config.yaml
num_hidden_layers: 23
hidden_size: 128
num_attention_heads: 2
num_key_value_heads: 2
head_dim: 64
intermediate_size: 512
vocab_size: 1325
hidden_act: "tanh_gelu"
norm: "layernorm"
norm_place: "pre"
norm_eps: 1e-05
positions: "learned"
qk_norm: false
attn_scale: 0.125
bias: "all"
tie_word_embeddings: true
parallel_block: false
init: "normal"
init_std_qkv: 0.0495
init_std_o: 0.0073
init_std_up: 0.0495
init_std_down: 0.00365
optimizer: "muon_variant"
learning_rate: 0.01
beta1: 0.9
weight_decay: 0.01
lr_head: 0.00709
max_grad_norm: 0.5
warmup_steps: 200
schedule: "wsd"
decay_fraction: 0.797
decay_shape: "linear"
final_lr_fraction: 0.0
batch_tokens: 16384
max_seq_len: 1024
doc_mask: true
train_tokens: 254200000
max_steps: 15516
dataset: "wikipedia_en"
Each number is 500 + 25 x the weight over the matrix's rms, rounded and kept within 0 to 999. Layers, rows and columns count from 0. Numbers have three digits each.

# layer 2 attention value, 128x128, rms 0.0796, rows 104-127, columns 0-127
534498504515526482539502472564486474521488426413477496457541535513545509486486488459490485497454530491493533476528431555483505484495498479497512484528478482534529539537490479497528522523530500487482504495499484527483491506480473490510441498515481526493511507488532521492480476507488489473481508523520517473486524486473481506505529540523505479507499493476507533520507549489492514493462
450475524482512481498467495554543532529499489452493450467517471515538494532453514501498523518477514516510508499528494552507489513510496520468504504516474499493502533484493521501504516516516502464512495512514487532513537485484523520487496470557483498479512497515525524497477501545513525490530481454503518484494510456503473515471494486499516475505518488448502570499511513498521511486476
484499438452493504483491520523519537504536497515490482495503497509509484545499500527505489500496477504484519475495489503490515542460490493482502511501525500514503498499511479491505464489536508462535519512465522504538520537498475479502539493510506490513503507525519446495507497518505488501482535501504498457482508483503500494526500533480501462543505482497513518457485496475519529442493
514449503549511496493517527498487456524464516504497492490501500518547481505462522529512500475509503514503479497522511529474478544429488495533501522500497512500481478489466509500499519491551479495497490525480485463506493488470495506505492518525507505510499540491478551479468478525500500527534486524468498515495488474515489542477504503510473491578510455513570522448479484425505535498477
500490519524496472523512522484541534523447480451478460491480472477544543504457510494524491477469525507494500471501469525497501485492515523484457566501479474477497512480492522526519500517526503490521492517480506452489534471444498533502513522528464470508505498491509515527473513516516499519528505490525525536451539474505454464494517459518497501512505456480487564528515480470518509526448
548532505502541513491499493471464485509518524484490509533500522525507497506536492500472548490517512474498488482461508498517538480546473478498519507483501482488524496526508519480501528485505512489511490504475526504510453509539443481489510516503515494481494535468480500449459496479537514511520514464502482506525480483473494541540508505530479548489482500523521476525497441445505519499474
516473516532506463457508507502546524472503495544479458494471499494484553500497552507509546548507499461493493484465476525480508496538515527505470516499473478497533488507523475517484510507505479472513497517473523454528506513494458498526504508491501507522491473490425477513492492511498493510499493500457474528484507492514511474446466473529517505541469506496500536485491451467520521514537
481493465479507509459513528508509475495493524557505503483503492491493481495526503508498513456514486517521480520507501504496490544493479505507528444510518499501489496496530499516462461498521494519509514509505503518507476496501533458505484483499516490511513507502498479476502506522502503533501502477488509512525480508512522499497494490510488514481486502516489460476483519516499474522513
471506482516526494505504509526517485506471457484493493497514510518528500508452522520489498469473495497524500515514480531469509506475493517515487527520506472497533477488508514499511508501549514493475492519472500504485520524469512493491480499526468516479522538506550506488508484509516501511513507502511522502474509487495486498538516548494489477517520483481525518500490503461485510506485
445517525584574493470533481528542466488481496552540490491498463501498536498496512496481467522485509495558492539537494519456490451481499511532455505496523516482551490472512518554450461500509493528461538505509481538483552494504547490484483516536483500487498493465499478549478496549474514531548454550474545497497466483484486455477462464495459533468483513510495504552467502491468469525553
483486501551496470526506528482526483470432509523513436492434477457513496530516493553513426495478463476488518509540515512466499512515507492552495557514507476500505483472515560530464484517506494532484465535447505469502536521491495508506519499481491491511496512469521467537481512514489496531519533532487503510481499474500523450533501491506501456541487505505524488517449503468511507522506
508491492490508537521512474515506474508512490510538493519505501511496471521489536550495491482488463498487513518512507498493507495499515502504505507522497480516475476540516495477513483473510487475473506506478508496535504512481471489507518466490506528496508529504493500488520494479507480493484517484525499495524494509508510492525520565483516471508509500494501472480465497509484507495510
539478532511538500505505467526455431504503470456497525453542544500517528458479455491511476542504521519495481518539525527515442518520510463505502455530474499528504545533468519504490525491471474489459497476520478540472466460530522511503458471495493531498508515495501551492492528496447485461499454517508478504558480501456492515458529505495510503491508531474508482521521559522481485495502
456512502508493486505508487494499467503459488522499527486487483456500496500539488503482460492513522539516524523533509487505498500510489471500518488486520515468501500499477486525497495502480484510505509505493488497505526482523518501484505481500497492531488464493529504522498534524478509520491502517476495493471495528499478506514509488519481493509507515525500493531517515506479512490513
479506494488434493522512493495509529516452506470521549477511485534514482507454496501533469524500511472477511438456509472532472508479535457463536502531506518484486483528435467502554515515526492452494468472511454484514535511470482552489550489500479514510498489446457485520496488422507500489443510559559530526530526521513493551460502488498532502491549470507497497506522531495482508489510
432547439509511484482503510464464564530522517419457469517498518489510547500481456532513470501507519513481491479509496489504508508469472500495505534470534525495553530467468499506531499495531567533545486501491500528484525508543485501497529540546482450505500500483559463512442482551495538527525548469499494474459493440501465474552533452511501558511513480473497566551530478481533540501461
415526465483515513477499487507502499487488483569496470496487489501483509532513519544462486500515476507533511513500525474514506505538472492520527480516496507499517484506493509513493478490481513468507504526497493515537512520498460492487559465496501492517515498494507488480474482511508513518498524463509450483485485510494497473535516522510496482505497486501492485501506474496516532480512
498491514546533488532523481548476492489479462515498500487499487520527511498457517509486511519478513472505511506511456523469503528437513491523482505506479507511494513488504509503495507507526486500504486493510503508475531525483500490528456514497495522491496489483499516519472477501462485503523474529502527494493517466482504468509501531481520491511549474525485500483485532471498511510520
471485512488502498494516465512493488504526523518519494509464510526484509535537504489512476539507473470515480497523497473498483477496537470517515451488488515503490501516508482521523504511477495449529533500516495510547473501515478505520527454476508546508531514471455470476488471473508506513491522512485476501505513533493492480486523513503518521507474526512500509504493479502514523490550
443505489490498519506481477529495525511502492526515511486494481493504474515482500511485480486465504531509523523511474484478505489473471504487503494490529542489477504488511480512518502494509514489528504514519501503520531500491510476511514490512510487500511489513538496488504479512501516505492509496486505455479505500501511485517495518489486470493519509483489521488504514520492522469505
456548512515547522514486481510506491501478513511526535485500502482486481478475481488462500506494512539534504524482497511505495460522476472453519489509478511467510514485502491500530492485463503487506486487534468532504505500493532486453499484503491497491491501494519522499495533496518531491530474470490526509506490538487514513467513480513499542429501527494474489538547521539488478503512
522544480413494494507491495536488477463530527508481523552531536509473505494571438447504481517504534516539489495504491467513501534516516481489529396497515491497486488530531466513492436502482486488522536502534512492496481509512536518509483462455492513520508488499474474480512495490498462497443527525519473522488534576509471475520540515518472496471482507495456462495543571525514460532507
480496529462507578559468484474535508507449547481515519481523483438507494471509453466510424469457506578506511535541504512498482462504443534470516465475534557523489505465544502512513492472470501533479490511551477477476535450476522533485470518489504464476537488503554528482537493529499499524496516461498521483464499506526495474504502459519439509445432508501466530536549506563511478522467
564503511493544504471538518522577449494490474502532545472540530499525514495531498458508483498501541472500483455481462533486535483538501502445514480515495437514565484543537456533487490496531484445489542502419516477525473520478498457508477469493485517496527521450479472477514501480517497510476528520510541530507515511473488508459491509560471507470441527499514486511497490481452469530522
# layer 2 attention output (transposed), 128x128, rms 0.0699, rows 104-127, columns 0-127
475471479455439469502490554460520510542511495496555480514481476513469506509493484493462549476501541531533463514529519490555515518491476511530476456474476555507525502530547479485458481490524513474509489503490495479489493526491472515474478534493569478518509463506480501531516521497509479522555509525530498550521463514497517473507506529471475496492460514503478484422483492495502496489549
496463457424482504517496524471484498494489528511527482510480486524463500538519483499518542495482505512498468495522525468538547521530527537502474555496486494484474523547490502467477522434504487521525491523474511496499465526488447443475491510493514520502517498494482506521532475473521461479463496499512541525528537485524553518520511519483519480528514499529498511406508494486484478490511
499487488484501493507529508469520477502504506482505499494482499484521510493494484467532515506507497492495497511512496505526505470510504487519507505502512496497464506499474496520522495480477484553508499498527492466478494485504504488484490486533477498491483486493489533529518489494521495505493476498479492527495508509505481534485489497511524489483478520522499508505525511545516476501511
498525523460475515524508523491524503483527458511509552525467480491504502489507490476482542537478490507503533533495469511517548467554507514505487445461527466509520492495472505459541445498482462496519499496485508502545534498516496509506524492462501517480492462515483534512529518485544481441492493487527524530486512476485490458481528530511492495467483486479494504476468464550496493533503
480482508451473489494486495507503486501486465546524468484488514533501473471533490506454519542481544523501466521481496507563517481539511502478524504476486485522535533542508511474434509448499496507502503514490498528544517503533468449461498493518535516450521493479512488529531497491512485461492516529551514486511478499486547503511512549508446490480529507501495507456494479519470500474489
523502508547474549512541471491524519559507501485504499511489486506464481445480529492497450510465517500514494484492465486480451498503523504500466480471518524536515468468489505482497442514473558492513507458503467495493522480516530520538493535476519512495458518517523490516535497464480502524482468536476482505498480514518525482480496504484526478468494475547541502525508505513510518517528
479526526516543495490534497486511505548511499509489490506485524532539496491483503477508420469489490500520544513462511509508501501504471470490525534521532501481487516492481534507460475446458480486505502473523492530496521487530495462461499502497502504443502504485500503527505506497494529489480476512532522452514510524527510495535509478493506493493508470500498483557475487490504517475485
516529481501494515518500489488497494494516498488466508528485504510490503505506488503505511509520483486487523519506514515466505501501505518509502497508504501478504492501471503493541503502495500510511490500502510476492490480496505512514519509486499515519498494487508517494491503493491517496476502474494477491497503493488480521473514483499497527495498493512493501527507511497507495474498
511492507474471511497493525498502500507508485507505517511472514505499487481506495477493529510504510524510501503518483482541495502521475500496506481489507527503505508515509507484493500499501490514510496509494486480513512481509497488489513485514523504497497491496492496515492518488498484474493502482520499547498493503500524501484518514498479500464485488502503520469485513508520494486499
481519498482545546456458501497475505537515465485423517490471504517469483547493542518505447472513455489520561498484561465513515530546500510454555517508517531472486511482493550512507547481505454438498494512483533486562504479511500479518502461508506476517511532512510529458476522479490486456477508432578468511495449562531536531479511476486474529537542427505524494515511520457511497452465
513532530468534503485490477518526506495486447511456508513464557473537512517524487482467510496471528523519575537413509510557527485519542498463526497512528541507536527481471513521481495485471475496501514522502489529536493454510484456491502469491497500456478489492489502492476522511530508494468480490525506488491460491475492519490486486531437536470512505500505534546525491524484494455469
505490481515471490521490531510485512480508501515454529501505526472526508483491505473545528520506503516496514491488474494495496495496479475490483485506515492505488480479488476500499473507515501526516502510503491496458495505496538495506483497503506513519454488489493491502480518509519476521508485479485511534477539489523512500500486501514531490486487517476515495493490502525511524522504
470487489500475498520467548457496523480496506478506489519480470498459501552501515520472538460472485500522510480525545472497539515466477549509468490507496520495484451528547479497491523520537509434537500503488533492529492535473490539515496544467542480528477485501499469475479496497531475548522514509526539505492503482543509470509455477479513524553481478478480474456483473462511541513521
491499512495502487472482490501508500492511498474492507488518487515500509539526500513489509488483515494503528495479526508509539492499500529521515494494482533491492510486509492503490528508493471480475510514500507515518480521522500500543491477514475484489520498510479523486491488492528487488529501493520485496497448496461504522487460509490463520496497502487483527497542499524486491495493
520538531505479452475480494490489480446501505504508531483531483485475532474500481456471524509539520528465468492489468522461524471547485549564497441473488436515529563493534487485458460465526473540515513515455523487483508519441501517456472483531449473488513480490526526539552495562554478499588535549479506534484538480528562455519488534488485479477468555489454511436508516533477475578483
506453485467517551497517459446560480521485483462535480488484479505437463489557513479472488499498519481505421501501527521547469458569535533454541551487470525519488508522504519515499527501453491502494512509508480477558535495524470471490521507514515496453567514542505542528585451451510489476485480544495456507501427515466486496427520528465502466479534528584530535498529524481462471479487
525502508525508484530504497477529497534506506496455513485494523516510485504510490447546498503507512509493540458464498517487477493496523502505525513527511499492460508499478473489509488505473471528501514516507496502467497504492521496533496476511496513513478506509497476532515473471519477461475486509493507532489475489501526515500471490475507512479486502524521508515492522499495507500479
488531498478471509471478527477500484533493486526522520508459507496472512476506479481520512494529489522528524509501499491519506495526487517498511484491499513505521496534510532507501517505509485469493503506481500484496509479500469500474505491492531479529498493476485494509503515497501494464496539482523517511522529520516501492502514516490468515489493463472502484496482489510510482472488
491522481538518501511490505473526522520513501514466503482527527495498522502484517482529498464523490524495515471469505503486473531490465491499494503545501469466485490459500481511522465476494485511509492498511522463483507510480527504518489521516474468504507500513499492510508494535504503497506467512489492509488488496522518482517503492484520496517496498486521481526520518471508489520483
509491489484488493492483517495505488497503502505495502489504499499481514504506498498526533493537498501484489491498508512498507514515523505512507511498473497481503509499471488506519517512507477510483504526497496501478469511496498492506494480517479498525519496511484507499504492489506476472507519470497490529519497513481488511496494514489500493498497495502500503484511512527502481505495
500493505520484512483467475498463481519495510484461516500517474533458498473503517531543513498505482492483486454510519465451504553507491569499496526490487502515497503492516504486488529501537533501499506506486488518478464509498512509545478487509496507545508543494509471477504467487481483499508532494500493513497492488496559507497476493474510470515498488525516496465500520499496521524499
481519462556485483514533444452495504506535527513510473473518518499479526480496483535459534481552507507484494468538524538463479480407434500528520490536473518493509501543529479506539528484535538486506473500537514451461476491520519584474505542535498464530509499474493481508478519559484532542540505521477423462491410497462504519532489484494405574516455536474477481543516532457514468459514
501461489517507454513479466547473495462501457532475492466513485498431486487506490544449587535546514479446441500530537514441514546468548505457504523500442493496527532510476470495542532532554516504484495556517479589530435547556507520502497482502506537552518501529518455442493469497491479465511546479524456488525399472401470501496525538503440527552576534519521495492515493498469497477512
475522491528475499473491489471475519532537485497484475521481500532483487463433519503455465506498486505525530540510530455506494531478417490551494454494517548464534528483511527492449486452510539503549479481529501493494504472534536502462464537531505470479462494480531490508481554507488540549550449505510463504495451521517565468483498483497479532480477495532499503518512509517565530496515
# layer 2 MLP up, 512x128, rms 0.183, rows 0-30, columns 0-127
485465507444529491453527501488503530509449525482512590513502556506547571537480464566484541467515506529577512549491553517527485563486501484529525516520500511539508522514486537505502523403539550485516468513559497495497558463523522470413457559530516518502492489460497500492544525533532502530548450475463489464499487506517517540510556462530490535524523511522487436518522468530506466530542
488491477518539521546497518515537513511505514506542488492559491476483446502489533445470498535503472495478501475523465530497494526513515435456499539476590467505503457517496474500491503504542519495482547496477565431469488487491447520534536478567501526543534455493456526514473532520482504494509473485481477487548402536485479512488496540544493466538524509495450391477510521454443493515511
506496484499512489474448542465482527474523492510501473575481497457504440507485530548438493500487537492501491536500536484522534465464538484498495483483499451497442513492498460508481449499488501474526494500486544506536478514516515522461483562561504509481517468489496503528491518490566514504494542508509487497520495519510527508489496462529479512492511523470507476504507501490526491489494
480491491523473503507510483473504536487528521504468513503506509487506493505497510482524467504534491519514527516488522475494505470500507506487480492516495504463465503509488471511512483506520513481535492513478516488493515494510522476502506496465503518494515534488532490501484509454508517513503489454514492488453504510500491512469517472510506509479507489497490519493508494504507528478486
516478516505476494475480498500485519511507490533521513454453501501513489504499563471479488511520472514457505524498478499461507526512511499462452513533516496527459538467536545543526446462491522508470520485517510534550514527498521501502514452545529496513521520494516449501481448501499449491456520522492457473501468492517472459488517520515454459520538505509532472492522475498515473493501
478517477516492547484552531429531500455532429524512500548488488477498523471476522514523462504531501483488473463537505476471481412556514515545469445499528490557510484523474493520552481504475485475513481497487485503477518507502516504461486552484490484500421490478503547503525527459574440531537543463512486536453444465510447529479506492540501456462464518499518529465517499605498476460480
470524500523534500516520480513463515521445508510503496492527526504529487520491486501507481508467494487490529490531501484441492469505481497484487512516540529540458473519513504501504525532401476516522479516522459498458517482500519506492521464480480499484455524510485488497498530458538490539487502481509479473482526516489479506489481501530487507498523501478514523501436539513509469474475
541521472462463497472467482483511466517498479470483528495486474522493494457563544525468485531525489540511492509477496469553515494522476467544460497471504504529552490462493503514442484495525510518477452448490542466525503479488508518486508492506481489502501478512500487482510511531525523473551526505546530523503448489524514528494488534461479476507476454484471472525524493536500572520511
503493503483520541488533476503485512508520497462530527459524505517476550462469464535484532481496496501490459479542502471493506479478470529518494477485488463572497502512506477499532461483491495487524494480528503478489514477472525524508524512449463506532510474527503505459504493498539531521512512514473475483511480455530530494514521509517487452511511511482466512447487542480535495517501
480521533522460514524479522512491500511528468550515476530564510444488513477557453466526496484497505504509524514446512498502483453501516527511504515471509510504471525525485488509489500514516509475503472485506503531499483523498477493503555526502477479477490513519507556508472493502476499551493483480560486489513530531504467474456493484483495475498454514476529518525503504489494536486447
491487531519505451503494512467505470537509513470522513510525491530495507515507485512431524491523529520515510462507534501499500469431474504554439486477479500506496542482523499491488483463509495493466505450475510470555503532488477520490488535466529471494496495552489493569508479493536486450551472562486523535542527487507482522545492496442485497514495532448436504468506479486489514540509
433467494485511527497510491518518459465507510463493529503514511509490509454543472502494526514513479496518474477529502502533468539521492517496502528483450453476509508460467495494504516537525506502531468487520514477470493500521503461493505504538469485542515505510491505484526529508507498490501518484482504490493482469507513520528520520520485504532518489537500438522494528492534503501518
478479525495507513451467540503515486449526461516510522512499546514505538548543477481511526473467528542497503486465510488489502501524511474485516533537495501502560507480463490472509512502454478478496518513504515504492461515484477525499494519509441480525479467490473468470544520460456544497501531497536547509454517508488508557530479494498495550491517485467484541501487517499487493503496
506509558492515480496482527506560471536515520506534492477531461494530531514472525442480502468471532542489483513495490506523477492491529495507522496475459470525469544427543490476464508496513494492501485488503502557517488463495492513502498507520465498491494506478490500528514503473562520470512487542447473479500491517543509464501502526440475477494479477519519561488475491513525487510483
502521506507448490469511459468520498498520478479524520450453486473494476473529540495490539515520527516494514523498521467529487491480498511529476548512513513486481494503527474489460473515485497479422505509478526488534531510504502523556546525537505508505470522509438485521501501495468497492529525505528490498532511472512446502503505516517497477509485464473515485524494485481492503502509
455524505511473526534523445553535469465540471532483483502546483485479512473530516470530465490523446534487549498486485462483500504535469501448465561549472473484522502446446451491539474485447524521454522479486493520491500537407554513506565461491493513506524528431535470489479487504485520491488494474471517503503450529502476446512538431508521511498537468461500530531547499522554564512513
549494519480543499497524463488486531493505419512530571500525521534489540428489465521543502528548500505545538511434474518563502541516490448456492419485486476492467484551451516511476490498484451502478486503527503563487538494545465451518515535494534459511493480523533440503503507488540491503515579480493482481525542464509428514549521555545475480501480564491493477505479437462509509477490
510549492475486486473489480508517502532527487536496515495472545507512536460504524505530467469482512530497521523491509465477484500495486487492483511541506493479486489473465495480496484533527516516463489509463510480541511499520492456485474511493504502479495494467500440486493513488520494500528492510478529497488466527497489497521513528497512512497475468524508498542477483521506518471515
516452522508519480505505495540575487520495475515488483495452518480538511480456509433476525513438496540517529464476487534501519490507493478477508492484556522541488513552503506462498472487451536530511522490494486513490484494480489488529527525490487515476492527497474502531514511485536504489519478513472487499501501506505513448503488536498488485484514519543505483468516487491502488524505
487484531514490493545474528498495493500514536483546461498491505481496475519513478542469508503506496465500470492497470460497514536455492494512490504500484517524483497456489508550509515499524539497494493516473540501500507507478487569495476522550474463521515526506517531490510462496516503487500521497478487486501488469467447490519487484457510519542510530485506469500515508510500472514500
506502486481489431504468408480535452533495475479533499451497493510514485444571554463519480471504486513489506500505514478512505511475554545503497519537458520525513515491528494517525512497431506501487497506535498534525459531474456518523491474530505517479496506497527502497546460522486502419525529545561512490473487499484477506556492486465469515435516518476482515491494554479509487451532
523546487512485512521522481520486500520493496468539468479469497497482473546494533469496452520497469511498522536496477477494457465509530511556513526510480466489537482513465485506532466532504497470490490499464509483539511520515468485470541528517469513513476523495442483469504448452499478503523520511458481440514515557491472489475505486501503503466499538531499517508504545519509481528481
520501463478533507547518506510509494540542477470420499477484480471506514548505453453475441572477437489509581518469537483548541519551522519533522492474481503502503569466468532497506483495481513520479506464515509480542536447498487482501482535512492459452521482498497520540472472450515486514518506474529505449517540540497489485466493431518500483510537497506509552527503484503529506501459
487493518510522503452493514528488473528478545531496501537450527525543577513496509518485477467477479501496470490487463453500492497500481539434532508498533506518510540486480491462532474497489480501514499495498476517487495461501516498506561458532512497490503498482493488489485450479517505452478548505549533501466503492491524499542499521506469510474506488499490541469482519449510501532483
487459517474480477484498504541506470499484516500537535519512532510500487448525489491514518521500472455485516467487534518487493516491493526502493506522451538451514469497466517499535530501517523483482494447510470522504500546494496484498515508491466479494494561497506503463482536505489517478485525487509496503512501514515548513484516508508478526464496543498488539498502482483520491488456
515505530531500484438517508505524527502521482542531467474522481500491497515540479480573491489496498524455543499479478474506493541520478480494472480530513552459506475489475512488514516517518514496461539549474478521473446493517495479501491502498469479445504495487481483517483482479481510428489507451543512529516519510544487481534460503541523471499532445515505522501522510517483484517483
540464495509469497487522504470515549495530476496466484497488470515481539560530519482533493484505571482513561500475509455552451462496579448531454479561512508525477573525483502494511490491462505512427491506466527463541539476520492455505478515462498475489484520496470524500537489425557563514473495498491482555481461520540502459474480438501502504572487443532512493514542487523527492467472
496543496552479510448535477528498533510518504484483499509460499474541472476521492533533493458503523529474474470506524482518493523457499477467436495573475526471515533472551530501476485512462513495458521517456507508535488486482511485492488536513520529511495468498477517465495497482495515501497487502507463507481508504537475517500488534466497484490557503503462521466505459506529520477479
488507481492480497489499478509506514493494512504531499491491506501517504507500508517521488495520498498504497524504503514489500491477508494490497494517493494503499501514508500506523490491504521499483503475512506517497517480472498492510488499481507501488500510503508500515502492509507494485509535515496513495496540485521467513514516496495512519493495523506492475488498497514507486506525
534510485556486523463489496535494526490481495496451482554506501468499519500437506476517494473503475514494493494527484461516517530503456468500496491502483485464519512494499508475498513499521519477526503500488525508476511468500546503491508578488462478486492504511521513442472527516461553552496470479510503504500512482547520456475479446522506499496530457485529528484475487517523510499493
478505495510517494501520530543493501477489504513507500511503520534518476501511500510520510505473516498483477481463479496461459455484491518489512495508495482506536483507552540494504520492484502484484509482482485483517496495497456501470559488474514495463486538527508478490482515488522521483518515489506456508491510536521501507483467469508497501533495490556516474514466540498569474494513
# layer 2 MLP down (transposed), 512x128, rms 0.0379, rows 0-29, columns 0-127
495463483445488522480563502521491502500479510463544545507510537545574568547429501566466561497537443508591462613447564443548444560424506495490479519523467514518509542515455525462527505367543553456511437470518478512480587482496518427428446549512485515470489482452471479529543524517508487512555423436460461454500482477549502502485514481462530494566599488563538406414491474491493501489527
509490501520479494465494476493466489498506522491459526504457518518493535488491472516528515481512509509513506522485509481489487472503475547529489466517437557478495514476498529521500483491470490508511461496524444545529526515482519517484467504464494492471459539528509493502504501492509498477474536508497514484487561450511519497505491465470506534475489488516542551534490489515526496467502
445521512508485507484563527493515476533490492496528506494517488532469512497559533471528507518498494499463512497497511510515462516501427490518508506513502498486489466543488480495455526498484494529518528481503530500494476490504521480528511426481541480477537499528488483520472472511516464493540502521471525497475516483476474508520563492507544499491471526539537490471436483525475467486498
502483490526511482507485512498477491532525502498520495505485493529499502522513458487490502531539472515502528501512499473509490517486519523513461495453500508528514467491488525504515496512491477503496491468516487506481483476493494489510454511529517487507495495495489504472541496464527500493534503554514533477520491494500438494496514499506525512489481491499506543497487497496502513489492
485521458547498451486507551503496517507494454501495524440513492487500473487480532473502496527543464550491506499494490511439471491510483505500460513499554510516494477498545476535535521493459528514422528505471484567531482520510506506479474444522474506534536569502498527533481508551483507539503495512467516437476483505519505525486519513498447476506501491510552523533478467471481471532489
474504487487543557506551569478520482449489492517537503523469520490511507449478493498534514494551508518508455522571484495459483421555536474513502479475537499480484508526526481532532487502435519541497487557511484511463504512506444431516481494521463522528452473481517520444520488493594449528526520494470495519494444472483439504454508496524491484475498486534547493434492468587496461537566
490482497474480481493490513465551503455527518500499477482513459504496502504518501509519512492520507535507480506450503496530534503525514512505522507508459494476525515500493521495480497503565479486448535474490518544524487516475516508511491499498536480487546488468507505495513489535456466471492491513494508523524469468507518488540554467452508468530476507497529435507516469469480535540521
491561457488464497449516485445528510473519513480515527492492511485473506485511526538527509514488471506492564554472474532529506513484483449480461460494523510499531491467476489518516485507432489471477470477517505566516497510454524533504532526541536455494522536489476465498488521521471532496512539530555494506493508454553515512437471444415468466490472528507494527525508509456520542510516
453504475515472489525494535496526492508492527505475512520499485497493449511524498508505455513460511489538514501477503525476501559505510455438518516551518554442506496499494485475475490506502515512490503494492466475502497563527499471467472463536557506469514529452485469513529522524494455455528481510506541491460518503486471526535479482466503504521491470499505493574522504486526533487493
463506566557476496504478459488493530572470513530539483500542511514532485522491490463526468472483503495500505519461520501514513518533522530499485508492549489518508558518494503503487480525507483460471515472544527476462506482501521459472507530532466436466510488466479525520457478480517500507496506519499481479454513489461489433477479446562518506487482464520497474542537581505522461538481
470470490522483545517531486509532535461485486539533491490498512510469519514498488493555497491507465459505470578508493537508488519535424500505536524528495502477505509502463518470516490504525535523543514503485507560451491501493536443504553503499451515511484528431541450507515478520489510507448526490503494471470458479499502409455440517538476483474492512518522506489525486507484523514504
496515481485506502470493547494479534517498511538516447493479508473542527512491510493483488520498519506492488500518498534485539476491524466441505477539526554540483504546460510494526475518445485487455521497492466524491529503515471514555532505477511509485518503477488509523478485506511480506476512522520534491484534544483453490484460499519529499464484507490470536498471510526474469492464
492506518526490501531507478487416462508526514503502496493512493454532455491459495552471435498556533504499482511491460485526506467525504546540485459491531538511481534512540543473536520458535474512492491519528498504496471492484500453495465511486483436466489541511501473511456479509511528495499513504490489500516492493527512454506471489475510494530542500520540514524503508496504510468504
532509589556518493527520470501523494501515527515537456494510489446511525482469516492488547486543512503516537525428487530491518466475509482484506519497501501540484468469541536511484525479559492520451504451490506469562496505496493515453498523501510503502484490521468473496490506481505484466487482485519479480504497541509517494487517477499471467479539481489483536525452481470506489508461
531515515455467527515539510546532500515480493525496504533519512548476459499555455484518513492519468512492505502495493474497479518465468495492512484466511494495527459469495493504462524497533495458522503530463520481478492482533507498507503515506469465508527508479478461553467528497486467511502477503513499441514533496512516536543490454474489497495480502486517517525507512523512538471497
455521491479505468517487479522452487486487472463485540492523516518490532534459499512520487484496462553480547469514518468494486487508467535508515462455474497514507495452497497528524449470445532503519518511498505501486555503465507489541542485543518454514530450488563533493512487502458464517512500492509507522567471478479498481508516471512525483544477485449495555513540458522536506534529
479494485501467502493474531504491495505482554473481461505481493472502480537500530492462510489473523499459512518569522474441501477482497544528530536507519521523523510466527483484513492494516524532500495509483510414508474499475507545493473482493487528497498516456500548495491516509486489494492467519504527539478474536486556492463495457477501527479504471497497514502498546508486515526507
513466479522509485512515507482524503478493496480504453480494467465482501506497501473478545515514512465506509467504491504459476513542495498525508474481482542488535520503552468505504482484505514482515504484480519509482453471467489520465546522497472513526496486529502526513532503521490519519457519472532495523522529517502512485503475508514467498488530502467522518495512483479514508520483
504530484472505517501501530476472519533521533517515523518529493509457513470545500542508479464550529510511490505541508469511510476473500479534483471548474495495510435457510506537518518522514502482523515491482490460532517502499513490485461472481517491508477473526517494483480513502499481481501504507498521557513487461499497513489514491502525513501466520437454485495493509514492471515461
485534461479499499516491506513473503514500477470476489521502516525497489493519544513541503502490498492505555497488473487487518513491460450490516492549477512536475476517502523523513505483508494484496474501498509486467499475488555501510505530516465516498538505500480489502490479504492578470483497504502524494485523509458518473518525494506473560506527495535485462450475534517490525483454
525479510491527518490509546505470522489521480501482492530489474500510538522439486516473540517504517492517502560496491498475481509515479482479520507488508482501494486519509503503480492497555502517495533517469511480473537457512524489473509524489505481499495470524480498530464510487513484531487477477467486512501487498496507491466509504540531492527522480546478477490517443505508508531469
441526464518509543532475490497422518470523482462527431450483486468463493539498490499509495538483484522504516516482516498481484502499519481503504514531464456483573478566504481492546467560528487483503510499498512516550474533483465530522519459499498509488501538544465530455514487522522497543534526538488530477483570522458461492482497557499490520468470502514518493491566536476451461521478
535535474503513488487523487492451424471510479505525520441439483490528485535523463445460407502431489482537530515503513558452549494543514529527498486580556506478521490524541464478484524473450453489505557454526517533511519473548467472469486498492525495539523499443514503478516494502485520507497493482493521502505500521478476489498541489471511490511529525513500523493496527553483504545523
477471498455503517558496495485495498472491492525470542543490532523483515528477492494514444521476493508505517478512505459511449502479525586470527542510526453511488570478529473488513463472464514530511501474520470502539570436529515521538565485484487496546545497443499463486515418536498494493497505483480485475504490449509518491563491479468474504510513492526521526497477482560482482508466
471499551502482492488491535505494477510505514489500496495522531473556512506512501516489488477481486455491546480492528548471504523515500538443486499553503519538546489526510481456499507495512505499482471479464556443466481496495495470501496520494466504522503522485498474449506485508554487487506556510523500514486457511517508490491518533495506511487520503509495498547440481495475515506502
512507496465508495490531511518500503505507494543529513503507486528522515489466483484464501489490493496516520443525478481528500500518484484494480479529533444521495476498506591466483515510523482466475559487483476510490521524554512428499517493484491507501502501484476520460530524499506476458482487556503534494497471518512518529498518484522479487479507504500449502507489519499522506483495
582461534561500528455480495524476513512464526528501483525517477491456598518445503518520568520541541461487536476516438457520501453490544504518421511527494566515503540529547534494500481495455503538517443547515519501505508460514510468544463479524485504475479470573477613459484516473518492453498557487476482520454527470507477479506494408487479441518445477476488452481511530480543501499447
524515511498492503541526448501496518525528509453455505555471541474524498458531493501561531525493508464475514472504492481506543525499483505478483510535486495521494500446525524541502518491498486502506519519505493520495494495515545519481509452514515539575518480524445521476520496485516472490494501542494460437478495481515518464519440529459507501519478502507506472520535466476438471496429
526524521501466474496520518502523501452474498502479486510514456494522484498520497494502490486480514504478474515526505504499501515509493487505507507481514494484548511492520481465488499513484487499489503493489514494507485518542502526511498492483479499500484485494506489475485497512505507501489540508491462495461517503549485479498480490523493478512499501505530504507538520488486520538496
499482480487486457498501498482486505501511499499547501483486485556508536473510503500502504518535481483493514459484515509474493527483490530500502483493508507514467485491489553515503460477528513530484526514529505498493497519507505493496457493525511503553458539473492500556521490505492490476527509492487476510512463502531480519524528546443485501498503475523498497537542492520500469463471